Part of a small language model's weights.
Size: MLP 2048 squared ReLU, 59.7M parameters.
Architecture: RMSNorm before each block, rotary positions, some layers without attention, gated attention, value embeddings, a smear gate, an embedding shortcut, norms scaled by depth, capped logits.
Training: a variant of Adam for these matrices, 5989 steps.
Each number is 128 + 24 x the weight over its row's rms, rounded and kept within 0 to 255. Layers, rows and columns count from 0. Numbers have three digits each. The size before them is the row's rms in percent of the matrix's.

# down: layer 5 MLP down (transposed), 2048x512, rms 0.0341, rows 474-526, columns 0-127
# up: layer 5 MLP up, 2048x512, rms 0.0367, rows 475-526, columns 0-127
down474 097:117123115128146126123119115128134126134128134093138110165151118164125140125127163131132112136142159109124146132081140122123124147163163143126077111114128176104177118141140104176078088150160121103151123089137159159088131106095136102091122091086189131141144132095085133128125106160114112164144171114130084131141138119139148145096129102114097090133125132142121114128107161114133108132108
up475 088:085086153144092127094140128147161131121128126151145170092134129121122095144071168115122082155110148128141152156139150138127133140108099154147155143143106084113123137132157136164123123118102126154142106151111090155141161140137139142146157136121162147129129155150091141112172163145145077144128125085122127116148084139149130131111145086120157104099114116132149139138117156110125123103123
down475 090:158170144112095107131147162149090142144114093149105125147083094129110157137164103143121134153108143154114154121165141106144145101091171123149132111081114131158132091163075115109181149113166115198148113124165154122161125113168098106165125116110127075101152150138152121153150106152098126151126141101095116158101143108112144073192131191116112109109132144122122110133128148109128148092144
up476 102:094159137072135167118159123134145111152128136126126133098142147098119123118156112139127172104128140119161092132097115133114145078141129077142151129145082122140125081129137130117117110081113115141129096154155112102107137127099110125146138163174141150140152137137149109126140151142178147122117111125144151122138124112155136128101176123127100085133128117116153126112053180108120139158114
down476 102:147126096121120119076145129139103149133132124088126115094135123103079169127146133133132116136113141153118145095121126127081128144107164082097119124132159108132109095127120132144163125101117104162102115116107133129143109116166137141168148125121144083110143142088120103162110187170142126117131079148150103146120120152140083127097166166099123116136152116065065067149095152089150123123149
up477 108:080156156112128072185103135137106118185117131185135123120114088075173122135099151134127126095124156141143111129158149107135084110144086131144104088129147155115126141127140113154150127121122094118139143119105134102132111126130146129119098142141107151138159113094149144128110127116107156143121136164124122114119143101114109103114169147140095148085146136143126131107147121127144164099154
down477 100:120122143127128172075127123128211164077111113145081119150127173125085102101171160189094123123138104129128106127156133157107138096153099131117137139100135118131117141087142096084135164113061147107152134078109158138133142117137134133089114104117101132134172104148141135126084122128151129133125109150169114113109152157125138105119114154156120122131136098153139126160140148164148159117140
up478 092:088124115113124103154118132159127135122155129132173126090140119099102114131141135115127138129105076133128105133106172134123144094114133115077134050141100152131108123125116140145181147132096100110153129100143080108106126117105110127080126117187100108130114105129133108131113172156140103148125118122100116141109105131117097134139107137110118146093117070140126161178110151139085086102121
down478 096:145109154112138145128124124101081139129153161119129128133130130122108157148106080104138105103158136161157164106133140137130142146148111155153124121111169138120127136127148138151180160150128131124117125122129137101127129129092153108086119129108141135139115168107152094097082127121139145132141148118120085154139126108155104131116131144118139105093142082094082128123097110086136113117160
up479 107:097112103148108154116105113129136123146135166123150140084128143183104093135115150171122130125189124098124102163135156106131166129170179139118107153115109145149134163106137109155151108122125121134154128129157092128102167118114110140179082157121134162138184175110141084113141169120136102137120086113158166132154102155092136121145127129122113085178140130116098102123133160132182130146157
down479 107:137125119108134102166136139123148135137107110121148153129117101099138135155108133128134132140129113093084128157144117104111116083169146101144129132183124124159102163153084134148166085089138170163178123151099127127115080139123109130160160134082134186105121162124095136113129103114123096108137180085129160119143157115131136125106100138101117161134123126176120154101142124149127095111127
up480 107:134109142119133110109134126141166108115146145106165150093150137078141087129138145100096125096122139144104158151168160095140117146140131167135119110128137136100070172117127128139129084147136162161156139112112163124135163102148125156080120145149130121118165135109142128108128160108148089118141109143098111141085115099115087120148122130155131126088130100136121090141180094138089115120135
down480 106:091086146133168145134109137105151135154125111137169129115104148136132133077116149120152120120137121119125125135163151111149170117112152140122126119119105124108118137135161147183137153134113130161145122147090167120137170116125144139103154147110126144147121135118123183158116085131109184114150112156084102131158166139102126063118160145127143138112125104096152095133090137113081144124085
up481 101:144182157079136099183135070183103149125112110108130063119143121096085095131161100152081163136127123117116089157121132093159149139130144145109174120108112127097128151126077138129130083078136122160168123112146109134115172106073149147137148166117138135099141122119123101095143124119125150176136113130102135133123138100126108132112147136138140144133135110103154140147145144110114140065094
down481 099:089103116088170144138150101147091138103166113181072134095120211111109109046147156171111185212084106106127102143105165156141148131112090162132121120119092149131103101143159074146150138103128125119120138115162138147107133131132111142127128134150122155157156117159088151114106113172151140135122137125112085161153186126151126130069117115136111123123134141125140130134136133142123124104108
up482 102:135113110116156103124107113128149106123119157162099106098153144124172148124139087145132134106139127126112126084076127114111123109088124163118135117103175150099103102123118124088138129130145084127105117137157159160110108141141105113111143099106101141144158141112099135121147083130144099115101148137139196114121132151090134128134127140125095109118115145117160116114151183168171112180104
down482 106:099092102083121134098097098116141109073125156100163127126141102099137101168130115101108128146137157150133141169126130135125089114150107148159147118128140133124119146134177106098122147096107137124119149107141154118146117145136138094127137142112129123113119153141132152152156147092147158163126154141134146123149117107140109127203103112129129124148102125134096135115141149129107119157082
up483 106:136121132133118153170135130135161125114152125139105110140138124076105144141173133123149176130110125146106159119133140118141122126110148117135101125094124109116142137135109114092168102115125157149134093141145092126149114110139095117130141135122157121144147081122163133065153143133170142152087132104124126125088133126156094153111164084117121140091146081119119102138068127162107123089144
down483 108:119147111108156154127124110146097114143148162146140081137132135145117164152137137147115109138133158128157151101102129116146120120113087133145098117120131094120172174117144141136135146135170113122120127104119148130112127097130161109153133099093155078121123102147174157138087154090107132132120140114133100133109089114151109113061124172138124146128150112163124113136117156184145154100104
up484 103:141135144140135135119135124172146097154148150156161073128145152145147082147110164160154122111164115123126137134153127119162160143123134139145057116090134153069149140174131128140105105084113126126138157145111115119110130128118134136102096143140116138122118123127142110153123109120137145127106108127167157158115148142128138144113144104089131084101129141081160098131121091137083132130130
down484 103:145117129121132140147124139139127110172111109126123117156144107140126123152113110127111098125136149163109175151196143129147128126145141140148153114132158127150148118131154136103128144117148079156141110155118108139177141058066132132145094159172104129153126140176081140154145151160133130132132125127119151145159112143127123085118152103120163075112133133148108150152136131119161165170112
up485 098:137151149106093081135109110157137122110112130134133149111144100141170139129090148092109151133132117116160152130147104126124071154106147141142144143138126095106116114138139165153136076112070122123137158173130083138174131159128155159138132116123158131129137112131140128118091120134119134124140099127093105114134157179131120173144108097146138171100110065138139139151100128084138070126189
down485 097:119127101125101118112113100127169140131120144116173120082111148173125140148104156146144113100156109146168126130138121099155109140095138132105120107149087159067135071140105089134145085151114124167121110096127140161126127112120117101117184133175132100132112141122171170120110107146098130170136085141201137159082153120112128146130123141114109152113153109141107150126135125113109120130117
up486 095:108180158077111123162163058194126073097161154106110096137115137132182160132170112157109138106126155090143121124140142108117112093117127164120121127131121130131107139122128143103135126088155106101139169128100086113105120081110114144088156135171091129106146115118159136119142131166131098147124143107140141120067124119105132147160130113133110147137127127080167135178156150130151121110113
down486 098:122143119123111100128159132123095128116130155107101135121108103140135152121174131171119092078104143094118115138095125141114136129135111132110133122147126171113122129098141151090142130130133094107180150090166117160127109160154182108099154138121141127114137146099111151120132123149109135140106150129124117132140128126121135158177142129093106164101126120097165104145130099141110141172124
up487 106:130116110128111171140138111121197061151127150131132149128132146130159091176086153108134137149152135102108105104120114142124087108144141087144118110144130128081137103154157158114170074165104104136137096158130135124132098122114111181131144140136114162150151147077121135137128154110118136142106130115108134101121130101133125129144138140141141117147092131138113124190150091131109131139125
down487 105:181123139091143124142139136127095126102175118103134112153098092100159107147131102129113154105105124116175095133117135126119092109135151123111084151134118082131122129137116092130167098149084140149141155129080175156127110086114109142112132109171137146139116142137098123140132131126169111125109088111138127141145145142133117122169154126135129125136137165162150110078115169128187142079115
up488 100:121140162138124114151138131153150151166133117103115131112163114100094108131143092110132119145136120128115134129095138091141104132127135172095132098111119131120105134154102145153110112101107143116141104133157098098168140129090112114138129149127151113146144122116124092121109146137123113119148137133124120151128142115138099129109110133129136151139101076110127138122109153114095105094153
down488 099:161089104157166140145137084134105169152082091113103085128129144123124139134168181119121148152151149129120151121098108160150150126142129131144134139113097138119138132144102114145124163089197123135151110164114144148076129088110107121149115128121114113131140151098151155141121136119146205156174161139123133134132122113123155118055155151109079146123136132102141121131135130157143149153125
up489 108:128091161122136134125123110134133083078148125133130130124203134089118131160106111128107102117154152135129174137110093119151125119127178147128095132138133121144093137152140142126145163135135173113122114144089086101156116119093106147138088183155176133112141121132130108114106116133133166209135112155150137167085081139145077170135123151128129120126108082116120161142166138152095132097111
down489 096:137151131107114100156105141151087114163185093123136092144115125127159140128146105134155153111125124109105160158113152120131109138094076146124163113146105131125155128139102126118134138129121134131104098119125089126167122114154115118196102099114107132152124169131109113121113132142094115104137148139109082151129132169122146093160123145159157122165133103148118085068136081112108100150149
up490 098:186188117108123124131118108137126116169136145152110092050093133110160112137112080108103134122135121084121160157152135132121137097122151139125100130154143100164111113206138187110104106122128107117108111131143093110131117173102089130184134114127136156127164095100130121150099096130121096130119129153123103131139148109129128113115149144093097118167150119086138105112114132145142063116153
down490 097:122113140144110114082158123110126156108136117151119126148137161105100127116116150120135120164093103173105177124093148092125142114184116161129156132121169163124084132143117127135069102143167154109124109126152122089084139078091117130107136140138129131087137147098127142119122084089160104170138132138111051147157120111141124072070114166100115150166106151100119129147144126091129096133095
up491 095:134133111137117131163113146139136119167127132140111109077143143112113130147080081085139124148129146130132147092133129103120137109130136110126137116114111125130139123125088128131126169117091183155117130125157106137146144114113097130177098136139110140166099109147115084170158145100147160140113133177163152196153124113103140177120151115127147125147119129108139133111095159136132094108117
down491 097:124113099154143177093145138081166153107083140107116124145119128149119141110142146138138110154120148140153128098124150144112138149123108134131145116115155133183117143120118120150092115129125152134106147151152120144118125101136154158143137138110148116147129191157124151139132162092151144125097145134175114128124117094087119162133126117121105113149136150142122147095145127121091113166102
up492 090:112144093130131120098135145114132144161122145109114144090134114160123058104138138124112104137160104099146160122155143105075145110162157159128124148127160144122116176145112178168125113190108109097108139132159152093139114145106121108118127136152084106112167146107096126159112131137132129112122124159094142138135088109130131120148120123155105124124139061115145145113131128137110103135154
down492 092:086122159175149139118101159126165127130109135150118139134178139114140159151120073170126113095165111110116169100108125139183143145147153146157148121101106175165099097135122102123154112109148127119143096128134133129140085114153155144107115122123157117150140068155121129122130111149094201144133085109186122158132162130139135114144098148076137137139142127192101107088179102189143158135137
up493 099:126107132142089136102144126142127111160133144113145128125103176176097148127119134134129157119128150075116134109138106154130129157137109161143149108133122131171104166122131145183125145158107117141142127169097133158165150106126123132163116131165120159164132139100149133121140129095153095122127076098132144093163141177164088132125114121102126086121134104140136150166158083132142098152133
down493 099:135118116154134143135145135122147154124106111112182143129146106116154133115126120122114106117107099159134142078155166148180113078110083123122146135135096130140122167097121091132119173143119150087179131178108172160112125140194148152133123084108132126123149094135115110148108145125137112123097101112114118153148149118121117148076132142131099112087091131124138124129123115122132118152159
up494 093:171199192112125111124120104137155094122145128125114090141097109098125113136108149185118164130115151133168132106127137122100120127166084128142140113128127127133121088102106092113132111145126123103142136178101125148097114123147144131110092157102149173109116124114176160144072142128152146130122104131172123102125100093133146103129112146096101103090121090129148108113127157120115170115155
down494 093:124119138092106148136122173100093100073142167116106165100143123096132140172077112156165079106115131165105104128134118166154145107105136171111112120163152149119140139130152097124136142169126126095113080137094131132161130148104111121119106148109119112105147104122137110115125145067120110118150145105159148116125123132131159138098131122065109180099111168129112124116125141102103114123099
up495 096:080101140120136146111107129140142117129141147177126115145124143115122157157161142125141159122130138131166112165083126110116128072131169128155147148159118124165122152113128114124192133129121117181113093176129168128074156154115140137124140130140119178137132162103121171121095134119128084140100140119142159111152130143157120061121122165130088140196091132061103114154122089107116129066089
down495 099:187180158122144154173143117123122120095144157086115103133121139119100101126150168126098136142154107154113113139151137149147138163173128117090080153108115123119142134108148198135110087101077112108128115142116122117174116091086116164155147145149127105122124099125111108117144138119099141136113121127122122109162133154083082165101098134148143107096121137170104080153141109121181108141144
up496 103:126120136108089128134142127143132122127160120132123124066156136126138121100141089167089118089128120162110157099170124156131148138106159124160136123125122093109136134177149131129148160141137129117144110106075096094102104123132129112086145125145139110094134098094147152107147136136154122152101114110169095108121122157147127123124180111186125118101139094110121137125090106185124092106154
down496 106:118124139085132163116108102132138093105122179112129154130147143110144080151132108160119110110128125117098163119076111122132124133104069113160141106156139097111137145122123128109144181113135141148122138112110149147145094130129128165126181130149162151122149135106166173117087129107146120148096146133138136155142104150135138081099159141135164091135071146139148140192147142093101123107119
up497 104:120129174133137151127140112142155148088160116155073144118136178112162150137147090112136119117118098131117092125104149096136138153150100119158128108118120155151161172129165139116157099125116154119136084142106171092169137132100141169136100132148125156163140153126126119131126134121140124140125149127166134116121148129145077130111114119177135129113126090140133127126121089128126145133147
down497 105:142126096120178148132116106132148118137122128117126117113145133116138121142106132094124104123140140139099140125073104097118169132143090163156153113132092116116085104153146123161165196088152118110138096119103166117125078144133118138112166160123132104110113114118170133124146148112127143136137148133143093144111133155100120172119142124118087179095133073078105108145115122145120112106151
up498 085:146136128115080095140102126127113096146147152134100114093135102144140126112144103121138071090159153129174116203084120148077142155148149176088208170166116134118130128133128152134102053110094110110129105133120088102116104159119101128086135089153104160150125133127157170128147122141174088157127138137121151111108087098151138123139167129096094144133131099120132112152124135112119124169087
down498 086:135085123140159189120129126093155159126118126133153152128146122138103122092143125110110102123165109111076108051178131132169118114119120121142115136128172143135111148120139159120116157120163107129127152112145115160153174133143125121119110099133163117142131153133104103141104129162141161189133107165173140161124133069122081089102162115129132133095070114082099114116115135095164146134156
up499 083:142157200090150113131114095169129130111139130110146105124115110117111180129154121141132133103117179090142130123125116130100146134139102108064146114124162130125121103130142134118141096137169122143146138131147113155091114185137119133119136124144118115152087147092135152100120083124174152128131120130120164123157142133112104120106124140115110166113112143141158129115142138108116170116119
down499 088:145106155153153177140146136089126109138146153084116122145149100105126138149100130106145107185097123129183135140121148151126159131156109096109096088127117131111154115123142187143140144112135145085139120129153113130123100106101142122105142136170158107130130104099123120101088134107136124122135102175091139212130103104170093125039107138132129138118123136116132133134103150108150138114149
up500 102:093143129112118112137120132137128108107150165141140148125136131087142099162133137114095195113187136119114142120166115146110118111117110112130115110116115112093135120196131128135142126132119169120199132150119170113113121102124121170120095100095123144149113116093081131148177148114139105130127099110150088162085143129145119100159128128110082135156136142124112092150108096122124115119130
down500 100:178118125118116111132118139133149152126110098134123142119102100131146108118157167134133125142109122109131102138134090111149124125100113128126114149114127117135151139165077080139095095122146140136141153098189145130108163145169103111119102109136076111101128095109105104135134100164110084139109123133095162113095116131139132093145123122075092087132109120122118113123122172080147158131180
up501 113:125109120085122130151119119146129103133138157146105100129143133102136112132135097132068142080147144146129128129120060096131087145100111121145098133134161083119083149129128142141124128115124144139169085107153122129121118120143104174120109124148159206154157092115098155131139124146143111135078178103129117168107148169129135145130160093131130158151158166095157093125114139140123124143154
down501 110:140124123138129093160141127118137126143141131170143143114131131078120121112100150151153104137084122123107104099138107146087146140090121124093159140136149142088119130129172099136141103119153142138153183111097155152106139133107183162104134161109061111181095122172137130104134136094114102131133122133148115155172075150138139120131120141155110137121196099127116146148134145139133110153128
up502 086:119135147127157116158117080159134127135131159120143153094136127137168149131145115115129125127118142165114142113140094125120102078117147139086115153127158131144072137181083130143109129150103168139102108142162099147137110152111116140164138125102150156136179177091133147113155131116180125173133082132170121099157115130134105159115126095115126174119156110118140151127143130109120142159096
down502 091:139126094158126136102139131124113169119138105088155114145127100139076138109127140064120117134132107121129140122108129118124132146140137162104154179112123122110132151083131141112112114131128100116148108121155143120161153128138105084113111094110070086141119093057127158112144146148097096094118133157114164134151144140130157090098125151137070104120093147116082149159153148137134120148136
up503 108:089128123113107132136125130138132133138130134161130120141149140146142128122113057094128108161152117169102086100146169104123143124123158123126130103126132123134147104140090152144127136124105124090118085125128153124136161116112090096105173122111088164144129130133113187098106097154121122132129144128121095176154120150124113136169138116169162101128111128105152147124145116151074099169089
down503 104:134159146109162117123145133110112130139112130122090135121093129109143134130151127134114095125146136117085109135074142138163096148118171114148111126137108098131133117129123141148089118145074140107093154148121137151109133140126105077095130127098084129106111144134142144151124122126125154178161129139102117161116137192088130123164132129096111160134122178127154163107116170114129115136119
up504 093:124184128081112150164171076182131123094168127101133091152112126128089143120181148112094146160114105113152139146134104116110127084111139131092127145145186147082106105094124176180159147125116131160123107112127150117156131107085133094093135096158145125125128112143112139073142096141111138137109148095127137143103117112130131123115122105156138148099129107100132112202147106144130120082115
down504 094:055088148143120133091103107128178109120128175146161131088162199130113137116079132102146091156143125185097129116099158117122154148125156109158109121118155160116122089152119112133133116141107124125167135107147071075130166144129150127112134109156139147150134157148169136102174125158132108131161112128137148100142121128100166154006111148146164120124119108118114148153124121145108123155134
up505 091:123148139140114155124141124155167142098140128189117129126127141109103119137123128165135129170100113141133167162118121142155163155111127126110128165075136117118120098149132114146148139119159130130127118125090140088179099117096118150116172120095110128132093135115126107127122158112163125111160120133126100157135136102132112121105091161143115108132131106141105144152096102141092074139095
down505 091:131159129109100145116148119147139126097140152087125124153118132087127125140133158126122140137118106099148137151131155077090170133119105122170143143118103076141122154132126149115086131162133134095131104170193121124133118129136116146148128102100117145126182122134102132134139136158152143146137128144139103144167125141154115157081113122112101196110128118101114109084118092161134089116125
up506 095:101135119134151100171099113139166127112146136145112094119142117132148067143112080115118131113133150090126083162115143121094123148198161153134158116116129124140111089130173116143142090130118122109128129109176126172156158161133093148082123112142157142121104145128128089124128146152145151147108145135161133167129139106117132113107144137127105151103100120122167105168076145160073108133115
down506 096:131146157113127096091141145126083158088135092127110109144110094113113110108158142123120158101113106135112118134145111118148106108086111151150160171159145124151099150131127133139150148085116130128156034133080096084158113084162126142141131144133119132112084068084163082125124082123129120147086165126150161128097124157130151145140097148111134133101167107111109090125126162109135130151105
up507 126:113173139103124161119103092143113097140135162150184098118150122128153112189104129134150166131165115149130155148146127156135132098153163139137099102165136114122118129156148137166113093140148149155146087138109140106119090132101098104121130122139125149130094132138093082111177135132174151161093133166143122100152129139118130127163139093104144152152152134116141129119145107202103126141144
down507 119:145120136127181150123092123114135128134131142089105118161113134160127139154107150080146146099142141108073134108066122088136110151148168146113103126138104092101082153106106164112128134107124190100171131149163137070115130146134160138093119101157154140110141109115102120152109085158167165129137124095138130079087126125137115131121122128102143124111136107110091096108128138138139126089108
up508 097:102124106173125135093134144119159134171142117140167115114113152121130134098133093132136152115148152103165162107128139122149141127096119146112167153138170130131132152139129112114155130107146142184100121136168126129112136127126120145085142105178106154199127144113165142121103104099133099107156088165112100137102166132129118122144163118133102105158168147110134155170105124117121133144123
down508 103:130132117138141134113154166104142157100119097108141135164151127103099136115099125096119138128124172121078124089123123112116062139118105136121126132130162117148166132103133129138134164111140111116121169133129135135153126144124126195154122127106133128120127105119147155111136192132154109122134152099169131129133092091121124118000111132100129110142126122128126102115133128083129142102103
up509 116:087141121087118174175069083154139100147140205130121088126161197127130137178108143122125113095166159122115150135101110100086132135130089148144097152143109127117131103113134143150119115111097158108163063131154099097170144132146121108081138135131156134169166105123151160093102090171132096121157160145081100110119131146142135125107106121157110173107100103127122118170110139100102109124154
down509 112:189169111102135075152130131126092119145100098104095108066079090106136115095121117138104137128116111151152086149142147139136145123099076108125115154101128131118117099132135109098148110125149099105117162131163141115153127163134132152127121111153117111132090147134114134123135137135114135072091126155086106117150116138117122134132158141148130134141129154123111143103131130139128154145081
up510 084:102107123119131128150149123127135119154075149114171145135148123146093078144087117089089146095098143172134090094151098123135138111102138102079095105149119092093101076136148108125113154146108157107125149096177156136179140132151063129150144101131137119095103123131088099130153132156117148109141098149124138162158130110098106166149128085128159092091152084154163115132131171107084102132119
down510 089:141132155120131145127129124127110135128142155128123136136114138113132136091142152154113108076109107116122163139132134146118108109157109147114142148106143132169202181173139133110133164093157119156106126172073075108112119102138123152153106168126084165124142136113156168083120096122164121126153209114123115119117109117160138103087128136108091148139123105112121136133109070104145115094185
up511 094:155147090082121144164163123114095069143114130144087098139102122130102122113155110144074146109187120128122111140173173101110125177120133146111150099128127100147122122178124138122169120114115136142122136114130120108169125117134106141150140177126133099125152156149137144107151144108113134153118132161118125137098170135155117173145141097130151140144116157113141129155127154122128104079094
down511 093:124130073095105118117163137138131113125170148177115182139117120142160114155138154100148113106099089132125127153158114138112115117107089118114161112128139148136159140146126136122107127154128132144126093105155111085102110142124133157092114074127143147113151156106117149125143095141180136173150095124162092120140085130144125154155103085132097147099132131135106092083108092099103124148163
up512 088:131164125070082114148180076172156133117152125115169125112130132099184089124173102172102143100112171116115120152097139100134159174117132102093110122150123124126115163111141132148103128116132109165165164126179144107135157153145130114105167119178120138086129128126105107183139159123147096131152174153132144100112103159124148146132137101149148126180128155093151150124141126103127133129134
down512 089:102106045171187157119091177060124159173110084146153117140168128149106088145087161099141097150190144159138141090124133140129118154129144138170068120122131116144097141130109105137151162107124082120131115131118123168124116122147170119129118123131117102163125141171159167134157121118149086143106138102137115133145142158120143171231135096123136140114119120144115117117155155122154129170156
up513 097:130161136126137123138125128147124108089165122137117082128141112102132181146110170131108154118136136116092095144171150105124145107139138099131137103165120113160142103152094135158143130138130124136202138098132136169139127125121128164143159136097114114138114156136113152102141109133139136112084134140158094141128120062133150144133124093148131138115138155111126107115137087127174116078187
down513 096:128148161141072076136113139137168108138116126137123131150126077122199105142094100136134148104076092134154108131107133147124137163155106142109136112097127114142118102135126142175143091129113119154112160126067090091129104130108151116113099128117103097104140108142128139107115135103128103061150151117141114143152163141140151109129173133137120078124141136149110169104087138130099085102136
up514 098:128141101147145144139100107127201124150106159079117099080218137154127120147105130140093132115147084148091126121113093118129144133141105144174109135168138130124108162114138120106100128114131147105111109140099154073120126125113076132114178134116152130110132132094145105136134113134176166132159131179089097089124119144142144093135137150144084169121142075125155097120125083127125081130146
down514 099:079150172099132082133084152142111122135157114089162109129083121111093142111155160124122153116107134130135112114111177135147106124110151154139111137121086159136123147094123128157122162146110109166116085136092093160138116093129148154154148116119161121138149132125145098094153160136100111110140095119167134104164174121131112096098151133135159171111111154150167116130082097108120118137119
up515 104:135103153105112169117151140133136121106146120102138155098128139130147111115149134134135089057146113116123121109147135114143134107143133145113153127166113085168122086131148131100137113116120108147162124194092091101091148121128132163135112149162144161125149146137141116142154110146132116123117064139166123134121122116130123136124145123098152132150111116101112143118138124142130087140151
down515 105:133115123125148164053150136098136135123146106130113114098150130111119200079096121151138141126148116132113108091164158152126131111112138106157134178130146120152129114122137137115125147081127158136136126127117126169120115156128145133144129101157093097134114154130178141133144134154106122130112075122188106094143131158128167150115149158080144105124164127076102172198136174116158142137137
up516 093:103116153111119129139113125131151102129118137133112118139137179116113143165097141121079104109158162107134141122106102123076097167147137133144110145118172136115133127143163160089170097094124117161123131142138113124145108131126115113100085148109146122105131098142145146159110136130100166108131122119108121158102127146127118140101110090135158115151085086115128131145093117100120089095116
down516 093:154152117076191134153121135150110094087166134121183160164137098126180088171176152121103129105139137117150134135155136117141114118146141045141129148122101157103102110104084167146122158124089155163125139131149127141136095108140093116112112124111131072106132132174129126106098109136097089131128162111140143141130081116125098194151112162134107151193157129115140131115137083100129142104125
up517 102:178172129093083166150127086167154122103131129118140076140109121125126143126182144139108105072123099124157160129140097150142128155118104156102167155098096108142134119088166120151134159107157152125102114120093129133139140104125097148109137115165136118189142136114117125157071135125141145119109149134109127150166128130088136161124107097135072108157165135114157114125137074131162114133113
down517 099:092116131132091143117082128138120119126151115173096115111122152130136133136107136113166097135135135124138148151126115096103127084086092166119113132155088119128117116078107139139154143144145100131154156129116167134126178139170167137105162128141109128108110155132148149085109126128124149138135134179090135138179101171168130158121146116144103132135160133151113096126147129151155133145157
up518 116:130099122123102128128160120141142109075132148161105129139167130155132155136125144092093137138159139075176129085123116084131079155108091107152119128159139095117118156161152145127132108127117115116099128120105125112132105104113108143133120149124165169098166089128096160154122145112124111159126173098099119139125142150134146146132096073147122120135126122079166091158125134100093103074115
down518 114:145127134082141103147142154116096115086120163107115115118097145120121116146143165111128133108115103129079160129162207116098135115102132074150129139160128123126116150117127142112146078151098094116102150166104163148122120136108100114154186099101150111177117112148116162067170123107137143119143100128085131120142107162129126108141093084125102167145117143087124113129096145103135120076114
up519 104:128118116110116154145151148155163111099132121131161169121131132137120096128170077115146170055126105109130107119130120107110158140141140099121073150130136099106134107149114116151154125121119167157124140138140138102147167140138079156098148145147169096164139123137131105136134091157141112105121150095171108096134131140137144156134162153147143103105147115107124093127145166153105130091129
down519 104:100153085150129169159168172101158166143127031173175172117160090122138153093146106123191157147111142106111094118133157102138129093087116109153105140122152100104165093151114138103138127130148120164199138128112092138158138093096124120098113122148147112152134172091134128139108135142135128107130152174141123132125115143153125108077142141124172099098183112104125122134106142100137141088120
up520 105:128105148112143144151111117150139102100154158182140156108154121148127135128139136153153135087172136102155130104118126134114100155131108132114132150151174163132173169109119161121127115129161133119123110166131135143170129100124118136155114150174144145111153125082138117098155095175156127136113134096104109113082116114173104123143145108150112136155063110136134160086136104106155109158184
down520 104:110098116135094112119151131098168142156114161150133157123153136111126141153148106084127118132143169129118102118127101150175106097151130083133160096139174179123133114164103119110151128091136118160127110095159111141118146100113140091131139129179158150110126129116123132115116104156132139163161124118128159124106139126104133151181148128144143120144130097139183187117163129135117101104087
up521 099:123121150136118129145166099155146077122162169116141144131176143119141089159092130125176158161161133125126184128121114123131155149182158145133117071163149122132114118099101178135138089125143090136139135142123117107150139144139137121137122152143119118136145093121136120113141134115150136146104172125122128137073128129085084128154175138178155166124091068141098121160149102102139110088143
down521 097:099118148139124122144127134122107079143153135180112193067152109136207142130108090161195110128121113087129125098125112123162162155125106118112123174116147155157163137132141116146130127103148134126098151147137140134082132102136090152124101104179113142157165141109147117120099174134115133175123124118150142172143154129102140112178150135158137133115105125154125145119142098101139105107121
up522 080:084048148166102121143133155125154139096116129132150153098151149182110175130131125096198086123128125165114136135154112134147091121152131119129170081117136115101132125165155111087116132157122148162141152113094095143118144133129124166148151121078108135129131150106126118126126111125140159190109132127175082105135137131134124157133142138109183135093135117129130171141127130121102143136131
down522 083:150165162081096144100114120134125138100117116107084144163132119107119122085151143128092162126110131106136117130125137097128136178114118122075106126137101135128104128141109167120166133099127069137127093138118138138133127083102103134119153146144123111141164113128120148135101128142124142090140157142190133131091165160126101111023114143162105146131126138124138103127133116138087100092153
up523 093:094092121098093119116116123129160132085144142150139096091150130122135143101105117112133161150114095138110118103102088076168125144149086122107108110115173106130108126144132153149177152128116153167137140112154154146115186166107067111122135169127141167133118100100115143134125141130137153127092115116126129131111113140121104185141134093148120156153108052084126164155122076133134116093165
down523 097:120143144134154180175140149112113120122080131108208119134140100114128120130116140109135124092113140126107150116085083129103103135107048148133132113140081143172109153085127137131122159121147125127114120134118124145120124118120079155143097163089140110146085126135171112111097146114136165153139210115109136141130171113132099151081152108121129164131128117131109117135079149156130099122119
up524 092:110154127074113136117096137128127126155143151114132119119131161099126104104153157149101109101135101121138129132166143104135131140095125089101154131170121117096142116117152147117110141130071118127143117153134125116127158121098108090142114099144137160160103109150130131125123141131116091107131106149153139101154097138137133138128106096114169144084113100110147106150133086103144110182153
down524 093:141143151135135111124134110096091125111112143108132136110138091124127135135123146164145123126143116122153130105086116124116101170110147090116125101111142101147156090171128123136108125138146098150101124177176053167141114147115104177126118141137116152100153126201113128129097119157122123097119120157118128144062148130119131109112176115147098136131116149119167096155146156119111089112153
up525 082:116061115149113164145159139138133138150090130187161137114136117154134154137080078168143111098140146139063114127147108119085166104167177157150151138158110129177099112151129099127115112113105157109094150194142124112082133162111138118114193113141143135098141111126072122148142151155105127134132123088120101167142119134143148141099133114133118132171108110095106122091132168165145116144156
down525 085:124124122131125092133125118119141148123132119112126126139133094123114134128128155094124151150079135122138113165153107096135110160112103140086091132080134103062111114109154151128120119119153108135113099081158094186093133115118130132122117155124156134150161115147150137133110074125147143152093114121123125126067160125099088100011122140124142129177121103156107071176127090106116090144131
up526 106:135129127082108120123129121163115100115151144130135123107138125128159140115134104108146145151143175143163116115165161099132108095111178128142108087139150115138105141142113145150177120149130112132133117182133165134174129104114103127141155168101119131149112169155144107131146156175153137158106134171175164139151163134157132158163169073131107124130147137125108136129108129121111100120131
down526 108:144157093121162141106104110151135127124130144143103097147142132088119120169173121140113139135146152136111143172194174106158100104098090196098113115158087100189109166146172136134154118150110133123147097154155128156141124095164123073144141141122142118150118162125112157125141156137136113116121116082125108137169109119103105140170132109141086129130172136143156082101139090106159149121151